Each number is 128 + 32 x the weight over its row's rms, rounded and kept within 0 to 255. Layers, rows and columns count from 0. The size above them is the row's rms in percent of the matrix's.

# layer 2 MLP up, 512x128, rms 0.421, rows 71-123, columns 0-63
size [104  99 110 106 104 108  50 104 101  96 106 110  89 106  89 103 110  99  93 100 108  95 124 107 100 100 102  93  87  92  99 100 103 100  90  14  98  86 107  96  95 106  97 103 107  92  92 106 106  80 104 102  98]
[[ 96 118 129 135  95 133  97  68 122 132  89  76 167 180  86 133 111 196  71 179 139 134 132 132 116  86 118 109 170 109 102 152 157 154 152 109 199  84 159 195 106 145 135 130 132  74  94 120  80 129 124  48  52 176 135 178 169 119 143 130 108 125 158 113]
 [118 101 147 173 117 139 121 132 124 116 142 102 143 133 105 113 140 162 144 126  73 133 126 116 165 126 110 133  39 132 117 173 170 103 166 180  40 187 139 142 148 115 141 118 123 180 102  99 116 137 141 110 110 148 169 156 139 187  98 115  97 121 161 115]
 [107 123 132  91 129 164 129  82  69 145 152 150 128  88  84 128 101 154 125 145 136 140 126  84  72  99  89 109  67 186 195 180 101 142  82 106 101 133  69 168 124 149 127 149 108  52 113 131  87 117 118 154 102 139 132 101 167  97 116 165 190 152 129 190]
 [163  79 156 213  90  58 120 118 138 128  56 168 171 120 139 127 114 132 133 129 115 132  94 121 121 103 149 169 118 152 134 102 156 115  92 133 143 130 112 162 140 147  79 188 130 196 140  75 127 115 143 179 133 147 156 143  92 115 132 129 131  70  79 137]
 [109 135 122 141 168 124 140 175 116 112 136 172 122 165 148 169 210 124  74 127 148 167  81 103 107 157 158 100 126 117 138 139  55 108 175 176 142  95 165 174 153 137 131  84 124 134 140 140 150 134  62 156 188  90 154 105 109 164  97 172 143 130 181 112]
 [ 60  70 173 129 113 160  99 112 166 138 125 115 116 215 131 160 114 110 109 128 178 110 101 100 127 129  75 126 107 150 178 161  92 136 156 127  57 105 140 189  97 109 184 131  87 104 224 109 156 152  78  97 152 141 138 141 102 135 129 128 126 129 130 117]
 [134 164 140 120  64 139  95 147 113 105  76 146  72 167 104  83  96 112 111 115 159  75 174 149 104 119 184 166 154 130 135  77 103 124 131 167  72 141 119 116 161 122  72  47 111 111  61 157 141 133 104 121 117  75 173 134  97 138 123  67 156  95 116 162]
 [186  96 169 130 158 138  97  96 143  95 129 132 106  98 127 183  98 156 109 133 134 108 122 112 137 131 107 115  83 132 109 118 145 144 146 207 141  88 130 185  47 100 136  50 104 155 146 121 115  78 150 103  74 143 140 135 165 168 156  93  79 112  75 136]
 [200 118 145 152  95 198 121  87  97 116  78 150 143 145 116 174 184 113 128 179 118 170 125 185 151  64  86 134 104 171 182 141 129 174 154 108 119 134 112 116  98  98 154  98  98 116 150 127 146 105 127 109 187 154 135 166 150 120  55 173 133 117 140  83]
 [125 128 146 145 109 137 134  97 119 153 127 128 119 110 149  70 120 158 119 173  99 169 161 128 136 174  86  97 101 101 125  95 133 190 203 168 161  84 150 191  84  51 131 124  93 132  99 125 145 166 107 121 160 171 149  96 177 146  79 115 102 101  52 157]
 [111 169 144 151 153  92 141 110 129  79 132 169 144 132 111 151  78 128 143 167 159 113 161 151  63 129 109  98 133 139 142 132 115 139 108  83  86 176 165 114 196 151 105  73  97 134 152 128 172 172 148 156 160 151 118 132 129  87  96 101 126 175  70 136]
 [ 96 153 170 142 169 163 125  99 118 174 137  79  89  61 103 187 161  96 148 163  64  91  83  94 136 146 100 183 125 118 120 125 143 158  83 146 148 133 140  65 115 139 117 131 153  82 102  80 121 164  75 124  88 134 124 185 108 146 151  75  86 112 133 143]
 [146 148 173  58  96 100 180 135 105 108 105 126  91 151 138  83 152 112  89 169 133  87 146 128 152 138 195 148 141 147 126 141 106 100 169 128 154 127 102  65  98 114  93  91 138  89 159 125 104 142 116 109 202 137 153 172 138 151 164 144 113 199 120 136]
 [118  99 145 125 132 140 121 142  72 147  54 155  89 161 135 121 175 180 107 162 149 126 120 160  74  96 121 122 110 138 102 129  98 145  80 153 155 131  98 145 114 104  79  73 114 100  71 107 102 120 210 137  94 169 137 121  98 133 123 138 108 174 128 169]
 [172 143 170 163 108 117 126 162 182  92 137 140 120 127  62 165 121 129 170  95  78 120  86 161  60 118 111 111 150 141 119 173 105 172 125  90 132 175 120 102 125 119 188 107 112 156 118 116 138 163 110 114 163 113 116 140 118 118 148 114  60 104 141 162]
 [ 99  71 108 149 158 115 106  79 197  79 108 166  83 114 106  87 168 186 105 120 104 142 135 127 124  96 118 149 167 166 141 174 148 147 131 162 114 198 163 129 117 125 133 154  80  88  88 111 129  83 150 125 104 168  92 193 101 120  76 112  97 121 118 134]
 [130 168 117  83 142 172  74 157  95 211 131 186 136 145 168 122 152  95  84 152 147 126  85 116  94 124 162 139 104  79 107 120 130  88 174 130  91 161 120 123 113  65 138 101 111 177  69 119 143  51 111 113 118 151 120 129 186 181 148 142 118  98 142 158]
 [ 86  54 115 126 145  82 120 182  71 143 116 120 117  90 151 154 169  86 118 160 120 120 157  43 148 149 135  75 152 117 143 153 104  79  83 100 100 115  84 122 158  36 136  90 101 116 101 144 178  92  90 189  81 142  82 156 132 196 140 207 163 148 139 137]
 [ 93 127 166 130 128 124 122 107 133  90  77  68 124 190 146 115 145 179 124 107 109 109 102 167 101 112  93 118  94 178 120 188 127 107 166 180 150 114 182 153 144 127  90 104 123 114 123 119 173 154 145 138 159  62 126  99 134 172 153 209  88 147 134  89]
 [171 123 133  91 140 133 150  85  63 132 146 138 157 120  91 114 143 129 124 139  82 130 102 150 145 136 169 226  82 125 165 128  70 121 136 174 130 104 151 144  86 152  78  53 113  53 124 132  71  94 105 125 199 144 156 123 178 134 104 137 118 134  65 166]
 [143 167 141 134 114 150  64 173 135 127  53 136 119 132 119 128 144 113 113  88 115 109 194 106 124 175 116 116 135 131 127 141 145  88 122  90 129  78 114 122 158  85  66  78 122  74 131 135 132  84 124 159 127 104 113 191 137 126 136 201 131 116 172 127]
 [148 124 168 110 132 154 145 132 129 155 132 114 126 119 149 118 152 170  77 156 122 120  75  87 119 112 191 120 160 138 144 145 103 101 150  98 190 103 104 157  25 142  49 127 141 161  80 136 159 147 134 216 124 131 104 126 132 114 138 131 133 108 114 113]
 [ 49  88  80 139 160 143 145 112 127  53 221 141 103 105  63 119 116 104 133 184 137 163 175 129  97  84 131 148 100 112 113 163 145 123  64 104 141  94 206 129  99 103 115 107 108 102 139 123 122 159 121 149 172 127 146 138 145 151 127 117 108 163  97 119]
 [158 185 119 143 130 118 118 127  96 144 205 133  82 112 108 211  78 118 108 176  95 124 147 200 114 115 137  95 174 142 161 167 148 137  57 172  74 115 108 131 123 136 125  87 158 139 152 161  96 108 188  96 184 122 145 159 103 159 128  79 140 112 140 146]
 [137  59 114 164 110 101 107  75 125 112  84  88 107 130 128 100 117 166 196 155 164 141 110 134 147 128  90 164 139 164 118 168 124 168 134 130 133 115 143 153 144  57 163 118  99 110 205  94  97 233  48 115 149 125 148 178  84 141 139 135 131 126 114  93]
 [103 111 137 118 124 197 141 144 142  80  78 102 107 109 167 151 133  64 181 110  78 115 111  90 175 143 102 143  78 116 128 199  76 180 119 118 152  59 133 169 207 138 119 167 169 139  98 117 134 130  71 120 122 132 144  82 170 129 113 133  89 138 128 131]
 [152 129 153 134 137  79 124 103 141 117 195 117 189 116 112 155 147  80 143 106 127 161 127 129 146 191  68 115 165 137 199  92 110 174 138 168 101 122  82 103  69 163  89 185  90 127 134 138  98 129 156 157 123 100 123 155  67 103 102 149 143 112 120 145]
 [104 119 161 142 107 144 148 160  94 136 102 186 128 113  78 136  81 129 112 120 122 144 135 121  71 156 161  87 129 120 130  52  90 181  98 155 128 105 123 144 183 147 107 132 111 151 116 161 148 165  88  91 197  67 131 149  86 137 133  66 106 127 158 130]
 [113  90 115 172 119 147 134 164 108 100 149  60  93 103 131 124 178 163 136  96 190 127 101 121 166 114 129 110 121 165 133 144 141 100 173  73 114 163 145 154 169 105 139  73 127 112  93  51 146 181 132 116 149 110 145 115 142 130 130 154 196 122 107  74]
 [ 82 174 128  99 110 111 187 112 111 151  95 142  94 156 157 105 125  65 123 125 121 103 125 104 143 178 220 126 157  89 109  88 127 112  54 150 112 117 150 130 153 104 116  73 157 157 107 111 136 115 120 140 128 133 132  82 169  61 136 123 153 144 126 155]
 [103 101 110 159 182 178  72 116  69 179 184 146 117 179 123  75 111  63 118 137 184 186 132  68 110 116 128 158 121 129 146 142  77 144 124 100 122  95 118  94  84 101 123 129 153  58 161 147 122 118 149 139 152 143 122 128 155 114 117 132 134 138  94  55]
 [127  94 183 126 118 116 145 140 129 125 102 191 108  87 139 174 108 104 145 136 115 117 128  98 183 120 163 134 185 135 128  76  88 188 166  69  62 191 140 138 135  96 125 152 130 104 107  93 185 115  50 167 155 122 116 130 142 133 122 119 170  62 121 101]
 [ 81  96 104  69 183 115 140  99 143  94 154 125  66 142  52 150 164 142 158 165 116 110 113 143 101 139 160  82 212 115 167 136  71 103 158 110 125 115 133 144  85 107 110  73 135 148 138 106 137 145 154 142  95  70 132 107 105 108 107 176 152 120 136 147]
 [109 163 141 156 121 115 121  80 179 152 131 146 120 133 133 121 136  72 126 150  69 181 108 105 111 134  66 159 135 201 131  64  67 129 140 167  92  80 143 166 149 121 134  86 187 132 113 140 135 167 128 210 133  80  89  65 162  98 145 119  99 150  84 141]
 [104 118 132 102 138  83  87 119 162 172 160 101 119 193 124  97 165  97 107  80 121 125 105 191  82  91 160 144  54  94 127 114 118 101 130 208 137 131 139 132  72  99 102 113 156 121 113 186 193 158  80 175 161 109 161 103 121  74  86 139 186 126  66  85]
 [109 178 129 119 117 160 127 185 137 145 124 204 108 200 117 118 105 139 124 135 131 122  92  78  80  86 126 102  50 116 123 163 139 195 127 109 109 117 198 129 116 120 100 144  92 179 134 130 114 162  76 144 183 208 156  80 111 149 102 169 134 165  97 113]
 [229 122 100  90 140 146 120 112 203 134 152 133 143 180 143 144 141 106  95  94 153 121 165 138 127 116 145  99 137 181  93 114 131 149 117 168 117 112 135 146 138 160 137 113  89 117 106 111  84 174 174 129 173 106 112 109  87 224  96 160 144 116  93 108]
 [149 103 145  87  95  86 107 140 140 110  84 188 124 125 180 124 128 131  97 188 111 143 115 130 135  87 153 101 135 179  72 143 135 175 109 149 153 141 118 148 155 148 126 129 152  91  76 111 151 108 144 115  70 178 162 133 109  95 113 121 176 150  28 132]
 [ 98 120 138  99 120 124 143 177 221 131  70 109 156 148 211 150 171  61 124  82 120 128  94 131 130  93 163 146  78 151 127 118 164  89 142 119 130 162 150 139 125 131 123 128 166  60 157 106 133 136  90 109 120 172 162  77  74 152 132 126 163 126 160 153]
 [ 99 138 148 156 121 102  79 101 116 110  67 149 224 126 160  88 147 147 107 120 125  77 139 159 141 138 106 132 143 108 147  85 134  71  99  74 126 126 120 170 164  87 157 122 126 169 135  59 144 101  76 107 124 146 137 128  42 159 119 125 137 116 140 119]
 [ 99 127 203 126  93 172 166  95 164 113  99 143 108 110 158 108  93 166 141 168 173 134 169 151 103  90 106 126 151  99 100 138 173 126  84 174 132 103 138 134 122 188 113  79 113 148  59 125  92 112 130 173 144 102 117 150  67 140  92 149 122 135 108  82]
 [ 79  74 119 200 142  96 147 161  80 174 108 131 182  92 133  94 103 202 131 140  82 111 112 153 155  85  72 171 112  95  87 122 172 129 134 139 144 167 143 187 179 121  96 118 149 148 109 124 120  97 160 112 111 123 186 142 130  95  96 102 119 155 101 105]
 [129 154 154  86 158 147 146  93  65 217  97 132  86 132 120 111 102  94 180 142 128 149 104 134 132 145 122 146 119 137 150 103 168 148 159 142 128 141 144 136 136 112  97 128 162 165 107  71 121 199 187  65 185 168 109 159 113 123 139 145 125 177 109 144]
 [106 175 155 159 141 114  61 129 119  90 128 118 122  99 100  77 116  77 104 123 124 159 106 154 136 142 153 110 140 142 107 130 129 117 137 103 110 142 179 133 128 119 118  91 128 164  96 144 161 215 163  88 127 142  90 146  97 171 157 147 180 125 119 113]
 [140 154 176 165 171  87 142 166 118  62 163  87 168 110  96 179  98 178 166  89 134 121  84 164 116 120 193 166 152 130 124 127 115 148 165 121 172  86 181 137 119 115 148 111 161  90 121 146 113 106 140 184 142 138 146 123 135 158 162 119 151 126 137 117]
 [ 91 106 144  66 172 139 145 186 125 133 172 125  69 104 120  69 168 175 117 123  84 144 130 180 107 172 153 130 126 124 184 101 111 138 112 114 118 167 202 170 100 100 154  96  89 128 137  98 203 142 126  93 107 130 170 119  64 137 124 116 125 156 141 171]
 [120 162 174  90 122 163 227 185 148  97  95 189 129 106  72 153 186 143  87  95 122 143 107 134  53 169 136  89 154 110  98 122  86 133 104 139 106  97 153  84 104 138 115 149 152 153 152 116 123 132 104  90 139 101 126 111 146 119 125 123 126 185  76 105]
 [132 155 172 149 128  89 103  74  89 200 102 120 155 170 112 139 135 107 117 111  80  66 117 173 139 176 180 189 179 173 110 172 117  57 160 128 129  94 122  81 108 139 143 133 127 146 151 126 109 140 136 146 190 175 154 109 100 130 169  86 161 112  63 184]
 [108  70 159 172 163 150 136 117 100 112  59 117 125 154 144  93 107 158 164 140  60 159 161 120  65 120  65 199 167 149 163 109 115 126 146  85 134 127 145 126 113 140 107 196 177 128 122  46  89 164 108 122  99  82 133 168 145 147 130 147 140 145 104 131]
 [ 43 150 124 130 121 121 124 172 147 145 153 149 135 166 168 131 126  83 148  64 141 129 104 117 152  37 177 136 149 114 107 139 205 130  86 101 126 102 128 185 113 145 143 143 146 103  88 110  95 146 114 176 165  63 158 150 136 110 219 187 126 138  90 120]
 [120 137 137 156 137 108 112 166  99 132 139 130  96 151 168 113 169 136 118 154  63  39  99 144 158 178 149 160 125  98 154 117 182 119 135 100 104 124  85 174 132  84 151 153 162 103 127  48  89  88 150 108 151  79 110 159 130 146 105 127 129 166 116  96]
 [155 101 151 149 139  92 144 134  74 147 209 144 139 122 171 126 131 161 116 104 147 116 130 169  79  98 127 130 136  78 119 128 118 184 176 146 106 136 129 175  91  95 115 139 158  79  68 128 132 119  95 104 166 116 115 158  81 131 125 114 188 185 173  48]
 [117 100 130 209 153 136  98 108 131 129  50 172 217 122 102 121 129 105 124 165 121 162 117 159 112 102 123 127 132  92  88 107  78 137  80 160 144 134  68 144 150 131 110  91 152 105 107 116  52 116  75  84  74 116 145 158  95 142 129 145  95 114  67 186]]
# layer 2 MLP down (transposed), 512x128, rms 0.204, rows 71-122, columns 0-63
size [ 98 105 101 107 106 102  50  99 101 105 110 105  96 101  98 105 100  97 102  95 118 101 112 102 107 101 102 106  93  94 113  99 110 101  97  22  98  97 101  96  99 106 101 109 104 104  92 103 110  87 103 100]
[[157 166 118  99 195 156  77 141 159 140  89 116 106 129 163 153 118 128 186 125  86 156 152 137 127 129 139 139 164 174 128  36 158 131 173 104 116  98 176 167 183 121 105 155 161  97 164  87 162 100 134 168 174  86 141 107 131 142 136 153 156 182  82 133]
 [246  92 147  56 118 144 124  82 142 140 128 132  88 115 110 141 129 101 138 100 110 142 190  68 171 108  95 114 101  95 125 105 136  89 128 110  74 167 117 145 155 104 138 116 159 128 115 112 141 137 137 115 107 156 114  48 127  43 121 137 131  99 131  94]
 [125 140 130 145 126 155  73  79  68 105  93  86 130 132 125 156 102 140 182 143  84 182 176 122 131 138 183 105 103 146 151  79 108 116 118 134 160  80 129 118 112  91 131  93 122 146  68 139 119 178 140 123 135 117 167 121 104 123 184  49 161  69 104 193]
 [141 149 128 167 126 155 170 164  45 139 127 110 156 142 118 130 140  72  99 177 199 128 126 157 144 123 129 172  84 112 134 130  63 116 114 166 123 153 144 115  97 109 136 141  85 202 130 159 144 128 149 151 104 118 150  76 120 119 159  69 126 131 123  39]
 [136 131 103 162 171 103 134 110  93 185 139 147 144 139 155 134 157 118  56 130 102  37 131  85 116 153 164 157 115 177 216 118  54 145 128 116 150 132 180 160 132 116 151 110 112 136 113 188 104 103 115 143 181  87  71 114 130 103 179 145 147 180 137 101]
 [130  89 132 139 155 122 126 141 108 150 119 109 125  86 166 142 140  90 123  93 158 140 109 147 127 130 146 126  72 120 158 157 150  81 180 113 105 133  73  87 108 160 168 175 149 181 120  79 105  96  62  87 110 138 114 143 160 125 118 124 134 120 131 152]
 [103 125 155 135  83 141 124  76 179 114  96 167 140 134 163 168  94 172 146 110  94 156 133 120 123 102  81  95 123 164 136 109  77  86 141 119  93 160 118 122 166 107 128 137 151  94  66 150 179  86 107 162 118 149 233 138 155 120 144 124 118 118 158 132]
 [148 106 123 115 104 108 116 112 147 133 149 116  88 115  81 165 117 158  62 129 116 111 126  79 142 104  82 137 135 128 105  88 131 114 119 127 103  56 129 179 183 145 119 165 111 154 141 193  95 120 207 141  85 108 190 109  95 175 160  86 175 123 128 102]
 [109 142 154 107  94 125 111 183 134 154 162 133  58  78 116 187  38 143  82 124 148 113 104 152 110 221 155 182 169  95 151  68 104 130 127  91 105  93 127 141 131 188 119 136 164  85 117 141  92 141 119 131  89 139 114 143 148 126 173  87 158 136  90 142]
 [139 105 110 127 104 133 116 114 128  88  40 117  99 144  89 115  92 103  85 177 185 160 133 167 108 129  95 128 148 162 131 118 147 115 111 200 148 129 126 117 157 132 118 157 102  99 107 159 140 158 138 147 164  74 145 124 146  86 112 143 157 137 217 132]
 [127  82 107 104  78  96 164 100 191 175 116 119 163 142 116 157 150 130 124 153 172 153 132 142  86 140 155 157 106 117  98 110  99 131 119 119  83 179 109 139 160 119  58 131 147 143 111 122 143 102 167 131 152 151  44 142 134 169 181  68 132 171  40 168]
 [128  84 110 118 117  92 112  85 133 147 136  95 124 131 138  87  85 140 131 129 136 133 131 145 167 180 159  81 145  99 126 147 117 163  86 166 140  99 103 117 133 112  73 222 164  96 133 150 145 173 144 111 176  90  98 149 116 145 138 119  63 136 178  77]
 [151  64 127 106 156  33  93 139 120 145  82  91 120 117 118  70 106 173 138 139 191 112 125  74 115 133 157 166 178 130 150 112  89 122 164 109 129  41  71 120 116 152 134 142 129  96  48 165 142 128 132 122  76 133 130 139 110 139  80 145 112 175 111  80]
 [160 145  89 119 110 123  71  98 145  86  47  95 109 133 113 119  59 107 134 133 165 147 125 129  86 153 130 146 132 205 123 154 104 154 119 140 174 111 160 103 119 142  84 122 120 140 137  93 169 136 115 143 117 110  85  75 147 188 144 121 128  89 143  93]
 [162  61 110 122 186 119  70 170 164 138  46 172 117  96  72 174 185 139 191 117 127 157 183 125  94 165 128 129  74 156 170  92 120 144  85 112 118 130  93 140 122  90 148  81 125 147 112 116  85 131 193 162 158 101 127  98 124 111 133  60 132 130 133 126]
 [117 102 161 130 106 179 196 136  99 116 191 150 104 222 163 152 155  77 109 160  85 139 145 112  97 164 100 179 125 138  76 172 181  92 108 125 151  85 121 169 105  85 129  65 113 143 118 116  99 130 102 104  99 146 200 146  99 107 170 118 152  64 131 128]
 [140 114 155 140  18 104 170 152 129  61  81 110  93 143 111  90 120 154 114 163 100 126 128 127 142 121  94 120 109 124  99 101 129 148 175 129 126 115 107 144 107 134 138  81  71  94 178 116  91  94 191 172  80 164 108  44 138 103 130 109 110 219 152 111]
 [141 145 132 144 112 125 120 121 133 142 141 146 171  94 114 157 135 174 137 116 143  97 163  59 150 165  89  84 128  70 123 123  71  98 154 114 154 128 156 150 148 161 132 149 145 120 172 135 202 138 118  58 119 120 135 199 150 112 171 128 134 157 101 111]
 [155 131 104 159  93 148 135  74 114 134  70 112 161  94 113  94  89 128 111 132 132 110 135 141 132 153 120  97 126 115 119 101  94  99  75  84 148 134 145 151 115 164 114 148  83 103 111  85 103 118 201  91 155  93  92 129 129 178 123  49 122  94 170 150]
 [112  96 135 102 171 144 121 126 174 156  96  77 164 185 139 125 186 149 100 135 127  96 156 111  82 170 157 154 165 155  80 158 166  59 137 131 122 130 125 147 155 125 125 137 116  96 105 126  70 112 143 143 147 100 133 146 106 150 144  75 108  75 110  85]
 [152 118 134 128  81 162 124 147 102 177  88  63 161 118 140 124 147 130  99 114 108 116 100 102 136 156 101 103 123 128 103 108  69 145  79 132 101 206 139 103 198 136 160 114 181 117 127 152  99 109  75 156 102 123 121 126  79  79 157 167 114 143 139 175]
 [195 119 131 131 125 120  95 150 109 173  99  90 123 172  74 167 171 123 116 165 155 192 142 149  53 128 151 101 117 138 185 100 141 118  69 178 169 114 157 185 145 161 128 179 123  77 134 106 140 145 148 110  95 126 109 148 132 162 150 130 150 149 136  87]
 [  0 103 120 164 168 131 168 217  45  96 147 171  95  93 166 167 132 175 102 118 142 168 158 152 137 139 154 104 104 183 109 142 142 123 157  98 149 131 102  97 104 145 156 140 127 140 101 142 174 130 123 141 129 118 143 119 132 131 161 113  91 111 153  98]
 [179  99 104 102 156 186 121 103 123 108 130 124 111 121 107  96 106 170 102 105 157 160 155  96 115 122 134 140 183 131  99 170 161 138 147 144 185 158 183  95 148 141 121 176  78  94 149 126  68 101 153 151 123  92 115 105 145 128 159 139 112 155 192 143]
 [123 144 165  79 165  86 136 128 116 138 136 146 148 128 154 125 156 158 111 137 139 121 122 140 174 191 149 145 115 167 155 105 131  99 180 171  53 149 115 111 138 184  94 168 176 127 101 167 146 122 202 161  70 165 116 169 120 152 135 190 187 129 151 119]
 [106 169  45 141  86 119 180 136 165 130  86 132  57 125  73 120 126 121  79 101  81 126 107 140 123 193 168 140 166 117 194 139  99 148 129 114  92 117 135  87 171 136 168 119 115 118 138 101  95  58 145 134 109 119 105  98 140 130  82 107 156 106 123 124]
 [109 116 142 153 128 154 143 121 127 120 179 144 136  94 100 192 128 156 173 189 133 127  93  81 100 121 123 184 140 112 150 103 131 123 145 113 171 114  76 148 126 134 153 112  84 113 127 126 176 118 123 110 162 124  79 171 136 123 105  94  93  87 153 131]
 [165 164 142 148 127 171 136 106 165 111  92 126 114 109 121 117 191 114  98 147  84 106 146 122 144 137 126 115  94 130 155 112 150 214  93 119 107 113 116 126 130 130 109 133 165 164  74 153 160 148 163  88 138 122  91 136 126 146  75  46 146  61 167 151]
 [121 153 146  95 101 125 154 152  63 153 110 132  95  87 137  71 138 118 111 121 175 147 101 159 110 190 143 119 138 159 151  61 179 111 129 181 183 109 112 145 160 187 144 116 118 125 112 167 141 147 152 135 170 137  48 140 116 107 143  99 211 136 138  67]
 [129  79 139  84 117  91 122 109 113 109  95  91  71 162  85  98 134 132 176 119 164 176 120  77 140 137 176 133 130 164 173 136 145 126 144 114 112  81 133 132 135 100 164 110 111  80  93  97  67 119 149 110 122  94 153 111 166 124 142  95  55 158 141 153]
 [112 157 103  86 122 147  96 101 160  86 173 164 100 138 112 163 209 185 156 183 182 157 121 166 132 128 116  71 139 103 128  90 170 158 133 156 113 117 161 171 152 112 110 116 158 144  55 105 187 154 172 137 130 153 173 131 140 132 104 146 130 157 155  98]
 [110 133  78 129 128  82 152 138 126 114  16 131 130  93  86  93 138 151 148  80 151 180 107  99 182  99  75 141 155 108 114 148 112 123 138 148 108 126 160 105 105 124 158 148 138 101  88 144 198  94 118 200 171 105 105 144 195 112 130 127 163  77  81 126]
 [106  77 133 117 169 159 144 135 114 139  90  82 109 123 159 169 104 112 121 116 139 133 199  91 160 169 120  96  92  94 225 180 108 122 137  87 106 138 175 158 162 163 135 114 114 183 141 171 114 124 185 175  98  98 138 133  60 130 102  69 159  91 132 114]
 [116 129 153 116 188 170  66 128 120 109 117 126 147 103 168 188 161 173  95  79 119 106 137 117 136  68 141 112 169 108 146 108 162 100 125 116 191 172 132 118 142  99 127 137 109 127 121 129  78 121 149  41 126  91 133 129 102  97 109 140 153 157 152 107]
 [157 151  96 174 111 180 151 151 152 182 118 132 138 157 110 101 174  91  86 128 165  80 161 129 148 106  92 121 107 160 184 140 116 147 153 135  83 145 146 181 104 159 120  90 118 155 123 120 147 155  99 143 113 147 167  65 141  95 125  87  53 110 209 127]
 [ 84  94  88 216 128 133 112  88 117 127 129 127 123  67 101 151 145  90 108 123  84  81 124 112 135 126 148 114 113 177 179 145 154 103 155 130 116  67  85  95  94  74 127 127 107 138  91 148 104  93 146 116 132 151  99 144 162 130 150 159 123 158 144  91]
 [201 140  91 163 154 198 130 128  97 183 130  41 100 103 127  28 154 165 105 106 110  96 118 152 125 137  86 141 188 148  70 137 102 149 115 135 162 116  85 129  96 136 136 144 147 167 131 111 160 153 148  83  77 104 122 116 141 119 135 135 126 135 142 176]
 [198 143 164  68 152 112  86 143 130 188 125 182 118 153 150  86 131 153  73 165 111 183 117 110 159 107 143 148  77 140 143 105 179 142 150  59 103 108 117  83 127 107  73 127 138  56  86 123 139 150 113 114 142 182 128  93 171  93  77 173 116 120  92 141]
 [152 102 102  42 101 145 122 101 109 190  79 163 114 128 136 103 175 145 119  92 140 171 162 149 131 133 193 108 114 196 137 106 191 137 120 108 152 114 151 106 156 106 196 149  70 129 147 108 120 205  70 151 134  73 184 131 154 210 176  65 145 127 116 158]
 [136 120 120 127 167 104  91 109  93 161 142 114 114  94 121 107  78 136 147 110 131 161 142 174 171 144 126 148 103  98 136 157 104 167 111 132 119  90 124 176  90 184 120 107 168 139 103 185 105 184 146 158  86 131 124  75 215 113 205  99 145 134 136  96]
 [117 163 115 162 136  56  83  72 142 159  77  71  60  95 143 137 120 127 134 117 108 163 122 121 148 142  69 146 130 137 109 134 158 141  85 139 160  91 133 168 130 131 119 200 135 138 122 143  95 116 100 188 176  76 124 105 119 108 121  81 139  53 140 104]
 [ 54 174 118  85 131 121 187 134 146  79 118 146  92 121  82 190 112 129 114 203 124 128 159 135 149 109 158  89 140 129 118 106 176 144 130 107  79 122 140  96 137 134 136 146 153 122 161 153 114 137  82 139 112 137  82 147 135  97 158 129 122 200 165 119]
 [123 100 142  79 170 114 118 131  85  95 112 141 163 179 139  89 125 144 130 158 149 112 135  81 154 111 101 157 133 140 136 113 158 111 132 135 141 171  87 160 170 158  83  65  86 156 191  74 125 119 143 128 131 128  96  68 145 114 119 145  68 197 116 117]
 [135 145 181 129 110 146 127 130 126 112 132 101 138  90 145 213 160 141 101 190 112 160 138 157 116 143 100  96 117 123  88  98 126  49  69 100 108 122 115 181 124 131  85 130 143 121  93 110  71 140  82 131 148 183 135 143 150 105 171 136 121 131 166 154]
 [145 131 131 105 133 207 145 121 123 138 174  86 148 102 152 111 148 147 158 161 112 138 161 138 118 160 151  55 161 145 116 118 127 141 128  79 173  94 149 120 137 171 170 114 149  53  72 123  82 139  48 122 145 135 156 137 184 122 140 166 109 140 156  85]
 [ 89 167  73 140 134  68 127  78 160 121 158  69 154 138 111  96 100 116 133 134 141 119 106 110 160 136  77 106 129 140 163 149  85  85 136 143 117 108  71 157 106 142 104  84 132 101  60 147 167 121 126 136  93 167  88 167 104  88 159 143 149 144  99 147]
 [165 100  85 113 141  51 170 162 172 102  95  81 199 131 114 114 145 147 139 139 169 180 142 167  74 168 114  62 133 177 129  94 128  94 127 123  97 140 117 102  77 101 180 106 121 123 130 110 146 105 155 114 113  70  63  37 159 105 188  88  95 120 111 166]
 [113 124  96 154 125  94 106 139 100  87 157 163 115 112 112 144 208 107 139  67  80 139 128  81 150 127 178  73 127 146 127 145 102 161  81 127 157 152 116 174 146 121 130  94 152 109 132  94 213 121 183 123 112 121 103 128 131  94 163 205 120 131 140 216]
 [122 162 137 157 127 190  79 164 139 109  99 145 169 156 136 123 208 125 143  96  92 171  74  73 104 105 140  80 146 121 150 136  89 117 201 134 142  72  92 129 133  56 100 106 134 151 113 114  97 145 117 171 160  92 114 165 108  92 147  77 148 156 179 120]
 [119  88  80 142 129  86  95  76 166 143 131 106 132  69  99  82 158  20 132 152 146 168 139 120 128 112 174  75 125 100 111 122 150 117  82 171 114 132 108 124 121 142 153 141 104  61 136 129 161 107 108 102 154  88 117  92 183 142 159 120 112  71 155 150]
 [168 100 157 160 125 141 128  37 152 128  38  88 100 102 163 130 178 160  96 106 131 160 127 165 151 126 140 125 100 167 191 114 195 110 103 130 109 157 116 121 150 109 140 110 125 132 108  79 133  67 119 172 148  53 138 118 130 168  97  86 166 106 150 128]
 [180 111 129 115 167  84 123 102 129 162  93 137 110 155 108 120 125 200 138 105 149  98 164 166 183 192 140 155 146 111 125  78 138  95 111 113 118 118 127  83  95 132 156 107 114 108 119 169 104  86 104 126 101 129 150 144 121 155 109 121 115 111 143 161]]